Each number is 128 + 24 x the weight over its row's rms, rounded and kept within 0 to 255. Layers, rows and columns count from 0. Numbers have three digits each. The size before them is the row's rms in percent of the matrix's.

# down: layer 8 MLP down (transposed), 768x192, rms 0.071, rows 440-471, columns 96-191
# up: layer 8 MLP up, 768x192, rms 0.141, rows 441-472, columns 96-191
down440 100:096090112124156177140116140154108105133170094131151113114139122104073144188115141127134166096111129085104151133153147163097091123143163126116134132143107144100094133133113119147095100134148133115088163143125153123140151092148157162119116114140138135109096126143127136163145122123099109226
up441 099:093155164088144123104118110126104176107161091105046144086119127123120136180101103114119106102107126157120138171132133070115150137167148127150096135087173110111106136134140134092125155153127139165156113125099118149181107135152150145120140135127128111138134071126163125114150111109145166155
down441 095:148155099091107133063132132125130111084122077153165157155107077154068140141089080107150141109137118140124132123124113148159129166151126127123104170160140126144125141167087151128093173117119153087146133134156127192108092094145110120134086095149159125111111118143129110129093154118110109138
up442 101:155158133156115117148138171163153125169090119144115105098074090137121173149140097102154147151137097126138141116120142132146135134137153130099112112142150083130151131111108112151141132098117130062147103153123122145120109120119120149133173088104127150113152136128179148135123109131088121123
down442 098:152129170119112129174116126164156096133149166099151092140094134106142127171140129118137091106117124158143170100150124154127139136139116150146153138084124135099092113124123059118112181134097124109102151148114123115144125153081126115117114182122138117086107120162128100151148137117162130158
up443 096:133105135120153130168087153154131151145150129111169133133094097162160133105127150119132125137108141126161133095153161150087154169112155136143148146150111147117124165130123104108185100122135082172092084100103098143142092112165131105127135112137146144129106109146171116104182148105120168136
down443 092:110122161093084119099115141115094146156166109154162112106094149122133135085133156109157124125144135109102132102106106090107142156128140088098124136146110133129150116143112108124099106115150129186131150153163075165134104109105117094127132156128101165103121116154168104144130142148135133123
up444 096:138068153080152132124108118096124161137104147119159061156133120136133099144131148144137130135095125126155123128159161129085114110123144120146109091107140107089097105108164096097148123137145128123131160122105153143121166128140112134115164168144129169156163116114113163128160167160119106152
down444 099:145118143094118126138150131109127093090104152154138136159068133114133129207100098121119144130155134121100102128135155110167145131106164144152119101134149097110107137116153107141116111107104114148142100103118129166121129119171130113103123119113116137166118119146127140119120160171143145142
up445 089:123145111192144101132100118159141190093126124124089124148151154127110130141134159134163088133156157147137127137144096110104171155108164129141135128128136139155177072146120152110073139137131126127121092169103093081133126157116155125138124146127152155125120092075134099136146125087123136144
down445 095:150143097105137146083151092138041103125139188155160127118116142146136115143126148110121134126138095154152135116135151129116111135176124113152145111109146135094089147130134087121137121100095145116132093112117125121152149142139110148122113153096140152168167105134143116125188150116134143113
up446 099:123107137156142132102126104131115088135104118128132138132144113165115159152105087096154093141112132117095141171143154076170149083126180105130130132094122137154155161167124137158115141102172121128059092149152121174130111134129087127182140109144139139123078171107138147166102160118115091144
down446 108:155144152096109128107103115121120161143137118111129115137121132110105174120168166156170126115125149135138115106147110098146182122090148140147104144137113131138127093114113162122084080146107183107130122132099162186140098137144160108109084131150175111167134131127101148117130112141135113101
up447 106:148143148171173123116143128140124125133169122163120123180125137161123128126167130079148188133109097101131117183127094145139086086088143123129152098110095122119129111109125124146113127154109085117110158145131113134125095135142119176121145125134114080135095118184137136115121137127108102124
down447 102:178167103155144137105101143132107121085152084139140141140126088122125109197140103135106141140165128111146114143130146163150128130139102137092143112129113165129148146098168106115138155096105165137106145094139146129117153131134158121107167145117133102139119127165125146114095112122098129089
up448 100:084147111116161131132149116113125172154185111135082112161126142167094138132169159139131072142126119137130109109145106148103129165140132111122135138097075084164125144155163135104132125139117084153127080112117121097165150127086126093156128097139136120133144096084107131132134152121138126143
down448 101:164146116127145138165139163156144158131124176115152121087132126130133127169124152124111115090098120089126092151150105116161132116114142143127127168129159148139111155131132091135098168132097145127104149127126091140098166156135135124108144192146126143149083130090135120129134107111118125083
up449 114:123126162127149171114093154184110097109127121124118159102102118097163077159138151147141139133112130143097118148139167103135145092113085142140133158160140148108144120134108102154096171132136135162141145132105168142108122109172167155141110074148174114160139127126126139120147139159106112127
down449 108:138132134073166160116126117154133132126152124093120164124054113117087133134146140111156101150161138129109110106145128105137122060111137119153090183125115169097137119140120124091124108103130092130110074146105145167159127090194179115140112118152159137152181082154096113147141154140111079105
up450 101:112117145126149145113117133139163127089195117101114106088122100130114146136159135156124140144132132124127103157149120161143122167142131108066158145142111106130138156071107155138140151127115118137107125092130134095147158137113135144151138101104129131115111148130155132079151187106170101157
down450 098:151179092129160142134124086132187105128145150148176140125112109146123123137121104145108131093103103100161113154161084117131134133141127152120117174131155174140165093110131080106128135135120146125119094116138156147110154103100098131128147116133148160147098114151107116124142122135152150072
up451 091:155195142124149093086134128129158137140124114079120113130088157111157108141123158099085123155122142139129089126209138118127137116112136155145151156072134108122140147188125151163147084122093086131125143135170127133174129136120173125130102112082119143156103073111116111117134141121112117131
down451 096:152184110117166128124090133110145139112148106158161141113102155118115112091127145085127109101107126102125104156152139157090126111126117163115107135124109133064126105108134159136142118124144077156126154096102166128126139075148127105176132155132098127108154145132127145148149144091101134105
up452 094:174086080122157134123138127124134102096125107148132106146168130128080156162132120129133141084095134119068128140158112133169130080099164127131135149156109094145150106095110105153149118133149130171121144114103111120124143098149152138138136082136106155148112106131181134098097115152194156139
down452 097:136161136114108106148135128142124122130108090119137113139108146136139106127097099097112156143140119097149112142097113123111115135146123121145129146101134143120114130113058122166135109137085147159140133115113117141159151144123136151140094123123140097142172135152128122129131119123159166127
up453 113:153132143126154123106118121080112077118182151150103065114147113142111114132157129158131108143125101110143122157141103150143149140114115155107095103152131086159136158143087094153137132118177105102058157124113116131109109128130134139090130142141157112094093145141105131174105117089156173139
down453 108:120146156143124137144150170127116137121163115148132078146098085115141114131106113131108142113125133135137120127135115122116111110126143145096092134106099127122116139138104141142087133130132119171110135109172131121108158149127125139208147152148137101099139132170128121184102137164123133154
up454 093:082173144112125111125112127123128108147138126102111093126140137131113139172112136171109103142107078101157119161175101161116138103145144148122105160171125138107098071141143191127156169150082128138113131124136147162130151086137100135124123117122108143114089130108097154138119127156121122114
down454 096:102150074135143133114115124133118146148142119139117117134133091108132098145142085123102117124145153129084150129100138127113175137148157125119115116106108103121125180140115135124181154149140148114133123159133098146144168079084148109118128145127139131092135180160128098130115148145113124152
up455 096:098129139175084161116145137149192129163117134137143165107151115143161144127146132125116154139106135141122162169145134116148141147153114135144179134151156113143082090126160159121111106085112118132162106145106152109064131152123083146144131140115112134117109138106138111132123126111120093082
down455 095:107133183148130138173149116165110092097140127141150151133138134162153134160122166082083182114135120108164105135114147127110114167127074128150094151090124099132139121121134156116112141087116110130122081156083133157104129126123122148176145100105113121127112122105137156135113094134129170106
up456 100:118115150082157091165114156135095158146177122129139139126119130108107123121096132133118137127099080145133116113123164137108155129124111171146126137139144129119135174151118123125133102113111113125126132129149148087133160107157120156102120116165143143166086145086151127090143087145121133158
down456 100:107092126116138131140135122086082116171081084165150120133132170120121142102092123127118109139156171116102090122097147154149106131082134122150145170135159136083137093139118073137116118147126116130105106142120164125104092123114159130185119142153139137181155132137094124128127134110130138120
up457 107:126122120136127144135173141168119139132134154116101121123101114126131118107137115082144146123041119152149130108165124145149078094124130178093123081116158118153130126144150131132133104105135097097115119123170153085086117111120142119150127111123125095128135103141118163120110138111171177134
down457 098:153161127142103176138169143100140136132119167121111121150109160117123090141202138126107125146080126145136087141119109101148119109153179105143119127167078143161132136111113097191114118137129121120122123136174140086122136171147105096142142128149126106106144094117119155158120144086094173106
up458 090:127128156114089141124134125106169120084142152126117112130123142147108136121178090067098136141109097179124124161160158115150141110095124078135153132135145142120102147125111143106087123136151113111106110143162079116125066131111123127127125114164122108129123106164088148141105072122111133121
down458 086:120159126117163123140131124100188096118102090108170111119104114132093122084158149092123111102167160135126118093141119112111152120134129174122129143136132117148128156128144195147143114143131136165109128128153127140141126145150097098123184089112104133126140104127151103111162148155122145092
up459 099:109172137114157151099082148089143113152133124164134131144119163137151143121100142153116066104107112109145121093122103117124086135106129125135120160165147126097152110108128203136153151145135122115104177086134098120134146112086108133076110114107144094118108108105156141169164096093135092132
down459 096:126185116180112105140142095149128137141154135123102123124146132123123138158160103139153081146098138181134124124087127147082118142153093122138099101123079101156130111119110164118127139121114138136107079156156148116118127135086132136136141132082123140145124127137134144111128101155136154092
up460 106:096135100116133155111104145096106116099158169100126134167147084144152144123165145153161110150142175139086121124140158141159136135094102104149101135078119150135126125110110113119171127127155100104149089144065103148123113108151112125165113099117178125108178167112130139135091158143158122162
down460 106:118130148163157126134100147127157145109133135090139160152169128127087137160140111129166173114066184135109120147104081142130120134148113111121106102161131146134140094127142100174146133098111112149119148153111163155120131124095108151126145075122169145143125124114171116126123088116152128079
up461 099:124134121115103163128121132146108119171121135112117137103145149173107092131133143129091106136104099129070155113117144124127079153135129135138131179118196148108135164135092103160104136167108156137132116117130087137109154137122150126169141127121139122096135115149121142122105148148117088142
down461 093:134140131089130138140115153133083114105133169104165121128152112101133092114157137155076143133108150152160164159119120144113124125113091117164133141154148073087135196123141136151117104143089167140170106116093110133107183115121101156156143109141202134127146131084128128139091120107104129098
up462 093:078092094117087182163115147113125109120145093107137146159106129128143167123110124147151129109177106163132120113120119140134089154105160173108125129100163112144115157164127115124175171151144159108106164105126112196150136119124077136135093150147154116111142113108137106087096154106148169123
down462 095:131164086125132146121145159099136131112156084137086136125119143136145166039145119127158130162109137102106116136094126170159150119168123152115150107124112179125148128108182044146088164105130116134145162164114119118157111125096118118146138130103139141118129106133176107090131144121120142076
up463 100:099102142110114064127124135110122117114183171143108120123144089096128110114129124126110129165116133155150109121098124142122126096184102102151147142126134154120124116147113129131095131137149132111116129143104115153126133133120148110108092122105135152104126104161125130154140076141079114148
down463 099:133121137160129125092086120158131106119127112155078132153145153120122128140105158063117141074158170116058108140120170144135109112127131105134129113184141104124148123120162131160136106111123122116101099115128083171133090168115128135157118168160105173108106169120118127127141104111184145174
up464 110:135117143099139158146116176158130124168107163126102121133122107125077140148160082099089123125122138137167145124151139115125087142159135156092128098115142158161164082134139160115095119143142118138100131150123085104091100131157092144097136163143150184131096135104138156103132119089133132149
down464 105:171120151153153125115174133151140143150125098143130156144142151072132141114122126080137155115114142137136162136096130143158134113140084152098145155135095108121127084135135127127140161115126161089154146124113100069126123099145090115112078136163175125078079178133095161139184166135116133113
up465 110:105125127148138129154134167156106118113134112157095073133178117102173128125145123096116116153099120157108154103100093109173183091164147123157124098081125134145103135116148130113122098137182173132111120120161124074142094101094148114107126135095106144117096117108118153129126156104119147127
down465 103:134155188148091136137077105131127157139124144140122145143139110069150135144118150107130135099119114147119138100110093128140118089113162104137112122147157144139176160129137124139149110139140135135178121081116169138137118154100104145146109123119112091083162134141130121167163074159133173163
up466 108:091139131139147119105148178113085110129085111133100130108155121114157079139142116114117150095127117184123151175116122096130140104116122168133154152136120098149099142126127127117144166124133120136099169125114155133144110102131159116144160105141141148136114135191116094143127124096081122181
down466 102:153131145114153135120138109151125144071130114122100135081140097118089139167185126128147180146119116115162151128120082112141110100113147162113138131142135135145147158126126117146136144105127094125168130120123124110146132122174132107109111126096167123101125089168129134132132128086129091172
up467 111:134147143131099173141179122094167140096135127121115104158110123128137162106141144156096134169128127142117132176109120089106146197130113165111120123121121160126144146130129136190126059135127118113090165124118153123138142101131124123148053125092140148149088164134152104061119187149132154167
down467 101:084150126074099171137120145099149171114123129126137132162126123132128106113100109098117052107151127138119117143094083119167087115125091145118085118133112108093116100148138143123118139126104181105158171128143148140094132195157140142087118160137141134155138131136129066149132122155130088112
up468 100:101114131133135100135149118103152123137141135142152123112135143117120129155148090144141096101125141116082137155134098096119122157136113147141083160084094140141109188105147133147155112114160148110125140112122117159115152129110111121164077123171119101110115122121132147135159093101131166129
down468 100:108153142111094170169133096100182134150081123156141109104162168155139124121097126122141157143142083090089137094123171116141090078112135110123134129152126121126093150108150109144099149138141177083154152113118141128134128134144128128158123118138093146152100102112112107087128167143119143177
up469 110:121100145133104116115152150135111083110144166130165167174149172142150132149131159126119131095136145092124127125095114101127120188130131152115109118130146169168157117134136103128127117134103145111144128115123121105143111078130087132086059131173133119121096178143154141156142104087144113153
down469 097:093137140099146173131162116112161132132110138104129115111139077115129191115141093145153078153137139155100100166139163128097114136203123099181159130145149109080118113114173118140098150132072120161121113136140108134127093136117161076135118142095136109140106089140116130110122119168156116139
up470 103:109176132139182130133088148122106108110097154123104139118113122132141150153135144110118124205124120132148139113149148116134186090158118128114091146124097135105170136165108120132116121115088136156158112103126166118099125095109134110105120136132121178180140134106126131160133142132095118115
down470 099:117073122135129161123121145132134111095153139126159189104128128103132142127134137104125135117132109115118103132148180142164125123157126146121117136139141097129165116114102150098119130154130109119144084151150131125164135120148110117134108129088091163138110154086126153153146080149112096112
up471 108:131120152117130142126133107141142123148139159146122141121177109110135106089150140202147132179153144115152112132157156121115135116145164110156105114109151126129122128096104100111094145132126128112060156102161159100126143113143123094115146128104136150147114108105124117117121170187082144102
down471 101:106118135146211143136174116121094142122085134113117150152105147134141113181119125149129154127144093109148140144116148127159094152111115138142120143137112159144134110107136160160139132165143114155098112135104134142113129125132104101133121127144118203145104098120142111138124182186154092125
up472 099:150132112112116138139146117152090120146115123085113123146120127111131096131152129131120092129141112157136106166130134098103099118125162108106133101059159119132096136162131110089098114171135097112140172151100120135172105102135107152112126120146149095094121119126154128170149133148114123104